config = dict(
    hidden_act='swiglu',
    positions='learned',
    attn_scale=0.125,
    init_std_o=0.00571,
    schedule='wsd',
    max_seq_len=256,
)
Each number is 128 + 24 x the weight over its row's rms, rounded and kept within 0 to 255. Layers, rows and columns count from 0. The size above them is the row's rms in percent of the matrix's.

# layer 5 attention value, 256x256, rms 0.144, rows 245-255, columns 0-127
size [147 171 161 172 164 149 162 167 156 171 175]
[[138 153 123 136 122 124 144 145 157 143  94 125 103 139  87 102 134 143 111 146 124 116 106 177 115 134 153 134 116 124 115 106 106 150 165  85 124 114  94 153 124 114 155 145 131  92 161 113 151 116  88 131 130 119 177 123  77 120 162 148 145 163  96 133 152 101 144 179 110 176 155 132 118 135 116 125 136 184 127 117  97 154 109  78  95  61 159 115  95 138 127 121 148 147  92 124 151  88 125 124 142 133 163 157  89 168 124 150 133  99  93 102 123 123 109 155 139 127 127 146 126 129 118  86 135 129 132 124]
 [120 135 120 136 127 147 156 106 169 129 113 151 161 183 105 116 141 125 111 131 108 164 107 106 116 109 108 117  90 143 130 138  90 117  96 100 148 123 144 134 110 139 144 126 152 125 168 126 117 118  79 122  75 121 161 114 190 174 135 115 133 101 152 149 209 161 139 151 118 145 129 128 125 129 121 124  95 124 128 135  95 178 131 186 127 133 129 146 105 131 140 141 120 147 121 118 171 119 142 130  96  57 111 103 112 152 158 146 134 165 136 120 146 128 124 100 160 118 140  96 121 122 105 145 114 107 132 101]
 [134 125 126 158 121 110  96 143 125 128 111 142 141 137 125 104 118  76 149 151 113 123 113 147 148 165 109 135 126 140 171 150 120  89 137  85 125 108 190 121 133 171  71 140 145 120 150 161 141 154 152 139 100 147 122 113 102 103 127  85 155 138 155 127 154 132 167 113 144 102 103 166 158 138 141  58 113 122 141 125 164 127 183 113 155 166 137 140 141 127 115 112 119 169 111 108 109 140  95 116 126 125  99 109 119 145 112 112 142 119 147 146 147 136 120 139  85 141 116 139 133 153 139 153 111 127 117 110]
 [141 126 109 164 126 127 137 119 174 148 155 105 151 106 155 148 139 137 126 126 132 134 136 131 142 160 135 102 107 124 156 162 120 167 115  92 118  90 123 157 127 100 171 133 133 139 139  82  96 127 116 104 120 106 126 117 135 138 106 156 162  92 177 110 127 125  95 127 197 140 153  83 127 129 116  98 132 151 130 108 144 158 188  97 107 135 119 121 141 142 145 105 130 118 104 153  85 127 110 116 110 111 106 125 146  89 107 115 154 119 132  85 133 103 113 118 118 111 112 140 121 143 110 144 120 120 126  83]
 [136 177 124 100 123 123 121 115 143 121 116 154 147 105  79 125 138 172 112 124 108 125 123 124 124 139  74  94 132 133 150 140 161 119 128  78 113 134  92 127 115 142 105 133 108 129 121 157 140 114 137 139 120 166 134 121  86 126 113 134 104 131 118  97 115  91 120  97 139 159 120 158 138 160 137 123  90 139 172 155 138 127 129 137 152  96 115 137 113 142 143 135 139 151 107 121  97 149 117  99  88 159 144 118  95 201  96 113 125 126 118 163 121 171 137 163  79 115 134 115 110  91 111 149 141 121 148 106]
 [129 131  79 151 126 133  82 146  94 153 136 130  95 191 124 150 138 111 100 112 155  86 128 106 128 152 120 151 103 123  89  65 130 163 122  98 135 149 149 130 110 106 188 118 119  97 170 143 167 111 107 117 134 112 152 128 132 106 131 125 150 110 107 118 127 114 167 124 106 160 173 137 126 151 148 119 156 112 128 113 149 121  71 122  88 180 124 133 118 126 115 154 157 111 168 131 134  85 129 129 175 152 148 108 125 147 154 126 101 123  80 135 132 141 148 116 110 119 124  65 143 153  89 131 140 133 145 103]
 [ 70 115 163 131 133 123 145 133 171 144 113 136 161 154 160 110 123 160 115 119 147 135  87 103 139 144 120 118 105 158 124 111 110 125 161 159  95 134 139 140 134 124 131 131 138 120 148 142 139 128 113  86 109 166 120  98 156 125 170 128 124 121 129 179 141 150  93 177 140 118 118 118 134 132 123 103 106 140 110 111 144 127 125 100 139 114 128 126 155 132 139 167 136 139 100 115 126 149 123 129 146 154 147 147  86  87 125 117 150  82 112 163 140 147 144 128 139 123 113 113 117 174 102 136 119 121 127 142]
 [113 139 116 142 130 147 128 152 145 150 143 101 100 137 100 141 143 163 145 104 102  91 137 118 107 104 127 127 125 115  81 131 137 108 167 130 155 138 151 109 120  95 160 124 159 110 154 171 105 123 126 163 113 100 159 123 130 143  99 108  97 165 120 104 139 104 121 159 137 115 114 131 160  79 113 101  98 132 135 123 146 132 157 135 165 169 119 130  87 176 114 110 160 177 166  97 125 103 126 139 138 139 107  91 115 155 159 169  56 130  85 182 171 112 146 103 106 116 126 126 108 106  97 135 166 117 120 161]
 [ 81 147 110 142 130 127 120 137 122 118 109 115  94 150  93 108 132 136 105 124 133  96 134 100 126 148 113 145 131  92 122 141 132 149 131  81 122 147 145 173 132  80 161 127 150 131 107 134 151 138 154 117 143 125 122 151  94 161 142 135 131 105 102 106 131 138 144 132  84 125  97 105 131 129 155 154 138 127 131 133 150 139 112 162 142 112 132 109 131 156 138 150 126 120 154 111 164  64 126 169  88 139  82 158 113 123 124 131 157 134 152 137 142 117 138 141 151 116 138 151 125 121 135 169 136 173 147 102]
 [ 96  70 134  89 130 106  86 144 134 101 102 143 122 130 135 138 126 130 148 122 108  90 131 137 144 128 126 162 125 113  85 144 136 124 170 107 128 124 170 136 158 135 116 128 117 106 149  97 125 136 112  88 162 151 115  91 122 177 120 125 150  76 153 122 120 160 143  93 146  99 148 113 114 128 179 140 132 110 135  96 157 119 145 128 140 146 152 155 176 146 122 130 117 131 116 156 176 134 137 155 104 178 102 170  98 122 118 166 134 183  99 126 119 139  83  88 104 151 147  89 151 111 164 147 119 137 115 104]
 [128 121 146 143 128 123 158 155  98  99 133 115  94 108 118 189 128 124 111 121 140 134 134 123 146 106 124 154 116 137 163 100 153 102  95  71 102 146 125 123 132 137  79 130 124 130 153 116 109 119 108 151 138 114 147 167 161  97 158 143 133  91 114 118 133 138 152 126 125  84 146 177 107  97 173 154 148  89 140 110 111 130 160  88 144 127 148 152 124 145 122 113 129 138 125 128 157 156 128  98 132 142 140 115 127  86 103  97 128 119 100 150 140 122 118 111 123 143 121 111 104 101 113 129 104 156 125 139]]
# layer 5 attention output (transposed), 256x256, rms 0.143, rows 245-255, columns 0-127
size [149 171 173 181 161 150 167 165 158 180 180]
[[135 145 118 122 144 128 133 134 149 137 136 103 111 140 121 100 131 127 134 148 117 128 137 169 118 101 156 154 121 116 114  98 111 155 156  78 126 114  97 157 105 113 139 130 128  82 174 111 151 119 123 148 154 155 156 119 101 130 179 153 144 144 109 140 150 125 167 188 112 190 134 129 133 125 133 141 150 156 154 139 121 157 104  81 113  59 158 129  98 129 119 127 147 119 114 126 140  85 131 113 193 133 132 145 104 154 134 134 113 148 101 109 138 115  90 136 134 124 136 131 150 145 131 116 117 146 127 112]
 [135 119 103 134 131 159 187 140 141 136 109 170 135 166 119 103 134 121 111 136 123 141  88 114 112 122 133 117  88 132 172 126  83 109 140 140 169 133 132 141 116 155 138 119 103 116 158 110 114  85  97 111  74 154 160 107 185 167 127 122 164 112 154 142 176 141 162 150 125 129 147  70 149 152 122 123  98 124 111 106 109 170 122 195 125 136 155 135 114 135 126 111 137 107 123 105 171 116 112 134 108  67 142 112 115 163 135 144 133 163 111 132 133 136 126 107 169  94 146  86 102 116 141 123  94 122 123 124]
 [ 94 127 119 165 118 107 138 137 150 134 124 136 157 147 109 121 132 100 146 139 102 160 100 141 162 154  96 170 129 113 161 144 137  96  99 103 135 112 196 138 138 138  70 106 132 129 138 184 136 152 136 125 128 135 134 103 107 122  85  85 154 140 132 142 119 119 175 143 144  73 125 164 153 139 140  99 130 150 145 137 167 132 162 103 147 164 128 156 133 133 121 110 145 172  80 101 107 128 129 130 131 113 105 138 117 126 153 121 154 124 153 119 122 120 135 132  64 113 104 152 140 152 133 123 138 135  99 105]
 [163 120 107 181 141 138 156  99 174 162 149 136 137 121 162 160 147 137 128 133 110 128 138 146 135 124 140 111 104  96 145 160 117 165 145 110 152 108 138 159 134  95 181 116 116 138 140 106 115 111 123  79 129 142 106 126 133 154 115 152 151 111 156 115 135 105 116 109 184 117 149  73 130 136 158 112 128 151 150 109 151 171 180  95 105 138 126 140 109 160 151 129 115 133 121 138  74 134 112 128 113 108 132 145 164 109 106 125 142 117 127  93 114  65 114 116 112  80  92 133  93 131 102 152 129 124 133  74]
 [118 157 115 135 114 113 122 133 163 115 119 162 118 101  96 109 119 118 118 148 117 135 128 134 113 152  92 117 140 119 123 134 115 134 142  74 120 174 103 114 131 142  84 129  88 122 116 147 129 105 149 112 146 119 170  77  99 100 110 147 111 147 107 110 111 107 146 107 156 170 130 166 157 168 115 107  78 145 169 202 146 146 114 136 172 105 109 149 124 128 147 111 148 158 111 123 104 134 139 138 116 142 160 128 109 168  93 113 113 134  99 131 135 152 124 140  92 128 129 110 108 108 132 127 142 109 128  90]
 [110 122  98 125 118 120  96 114  95 160 147 112  97 145 118 131 123 109  66 113 126  74 129 116 140 143 134 108 107 148 107  46 118 139 116 113 135 133 114 116  86 122 175 110 128  84 162  98 179  97 126 148 136 140 129 110 131 123 120  96 123 121 127 101 128 150 159 103 127 134 162 132 147 165 143  98 134 123 136 114 155 138  88 137 109 188 134 131 148 114  82 118 145 126 154 131 132 113 113 163 159 146 147 101 132 173 147 138 104 141  58 126 150 178 156 123 106  99 125  65 153 192  92 111 141 159 127 113]
 [ 94 136 173 143 123 113 132 121 159 143 116 147 149 168 170 119 121 151 120 138 158 123  94 126 149 176  98 127  83 154 117  98 125 128 140 170 105 134 161 116 133  91 133 125 128 103 141 142 149 122  94 118 105 141 112  79 175 111 172 130 123 124 135 195 158 129  92 176 110 135 119  85 138 140 132 134 134 144  91 135 137 135 113  91 154 127 121 123 160 144 161 161 143 149  96  77 120 144 163 126 145 131 125 164 123  74 148 114 145  98 133 169 135 148 146  97 147 105 130  95 141 165  97 144 142 133 131 132]
 [100 156 109 134 163 133 152 140 141 139 160 101 117 153 132 185 127 166 128  89 107  80 115 139 142 124 122 127 149 145  71 147 127  99 159 135 170 137 148 143 108 102 144 111 137 109 126 136 125 152 115 153 124 132 136 145 135 140 102 104 104 147 109 107 144 130 126 127 166 132  95 123 158  82 107 102 122 103 162 110 168 163 140 126 149 145 121 124  89 178 124 105 171 165 151 100 159 118 151 114 165 135 143  84 120 168 156 139  70 137 140 172 164 120 133 111  95 138 142 162 115 104 121 147 143 121 106 135]
 [ 97 145 106 138 131  84 120 127 133 113 108  95  93 150 103 106 142 134  99  93 141  79 138  83 137 122 128 142 109  96 134 105 139 157 134 102 117 110 144 163 115  98 151 138 139 121  99 149 150 165 135 127 150  88  94 136  94 147 151 133 134 119  86 110 133 146 127 107 121 135 120 105 140 131 144 127 128 163 131 150 154 138  95 153 112 129 140 115 162 161 134 134 154 136 115 108 154  68 124 159  90 135  85 150 117 135 138 156 148 144 155 120 144 143 149 155 118 135 130 156  98 120 149 154 138 150 114  99]
 [115  73 172 129 107 102 116 141 144 105  94 105 135 111 130 124 147 124 137 114  99 104 136 123 146 148  79 154  90 112  98 137 153 101 186 125 151 130 180 136 139 125 117 132 116 106 107 153 124 120  91  76 145  97 121  67 118 165 123 111 152 123 153 112 103 164 129 109 145  99 152 129 106 124 156 147 109 171 147 110 118 106 162 129 133 146 169 146 183 163 149 129  99 123  90 161 139 154  96 156  95 156 135 163 131 125 119 160 162 134 139 140 108 115  89 114  80 145 171 100 137 132 171 121 148 115 149 102]
 [144 125 132 136  91 117 159 147 130 117 129 149 103  83 100 175 133 145 108  98 118 103 124 115 128 131 137 134 111 117 151  70 166  76  68  93 121 160 112 132 132 146  98 158 109 146 143 135  99 127 116 165 132  93 164 142 133 125 160 124 162  90 100 113 136 123 135 134 114 126 161 155 127  99 166 146 146 144 174  97 106 122 156  78 126 123 161 141  93 116 124 125 146 179 123 129 154 153 111 105 116 133 121 101 113  99 120 125 161 113  99 130 154 139 124 108 133 147 118  95  81 124  95  98 143 170 125 150]]
# layer 5 MLP gate, 704x256, rms 0.125, rows 0, columns 0-127
size [103]
[[ 95 113 123 128  94 113 115 100 128 114 141 140 146 102 153 149 152 152 107 129 151 126 146 125 141 143 128 115 124 123 156 147  97 112 159 133 140 124  97  84 108 147 124 117  78 131 143 174 136  97 139  96  72 109 134 168 139 149 112 152 120 113 112 151 137 172 189 122 139 154 135 145  73 108 143 115 120 178 120 154 171 151 108 114 139 115 121 101  98 111  82 158 139  93 104 127 110 135 161 107 156 111 113 161 121 123 159 127 146 112 118 109 138 120  82 136 143 145 153 116 150 140 136 152 125 113 143 159]]
# layer 5 MLP up, 704x256, rms 0.121, rows 0, columns 0-127
size [108]
[[139 141 154 118 115 140 134 105 149 135 157 174 115  99 155 109 138 138 103 111 153  46 131 111 112 119 120 131  78  68 101 124 105 126 130 111 176 141 141 159 119 124 158 135 151 148 160 122 136 116 141 109 137 122 109 135 128 130 145 173 132 156 128 177 108 101  85 115 136 133 107 148 148 118 125 140  99 146 138  78 114 130 124 110 150 136 118 140 156 129 143 120 142 188 129 146 117 113 131  81 149 165  80 135 110 125 130 154  97 133 138 129  99 118 145 119 121  96 101 106 148 100 110 128 124  88 152 154]]
# layer 5 MLP down (transposed), 704x256, rms 0.119, rows 0, columns 0-127
size [108]
[[123 142 125  93 154 116 158 117 157 111 111 141 151 102 182 162 130 151 139 110 127  70 124 138 130 150 164 129 173 142  80 120 119 148 126 153 169 114 133  97 134  73 101 155  91 117 140 135 155 169  91 144 134 122 101 130 123 128 129  97 142 157 120 103 121 122  84 116 131 142 129 167 160 121 159 143 134 125 120 125 130 133 115 147 141  74 155 100 144 104 132  92 130 126 151 146 124 123 138 114 164  94  91 109 129 154  94 117  86 152 126 111 118 144 152 107 127 173 173 150 119 137 146 114 151 137 142 146]]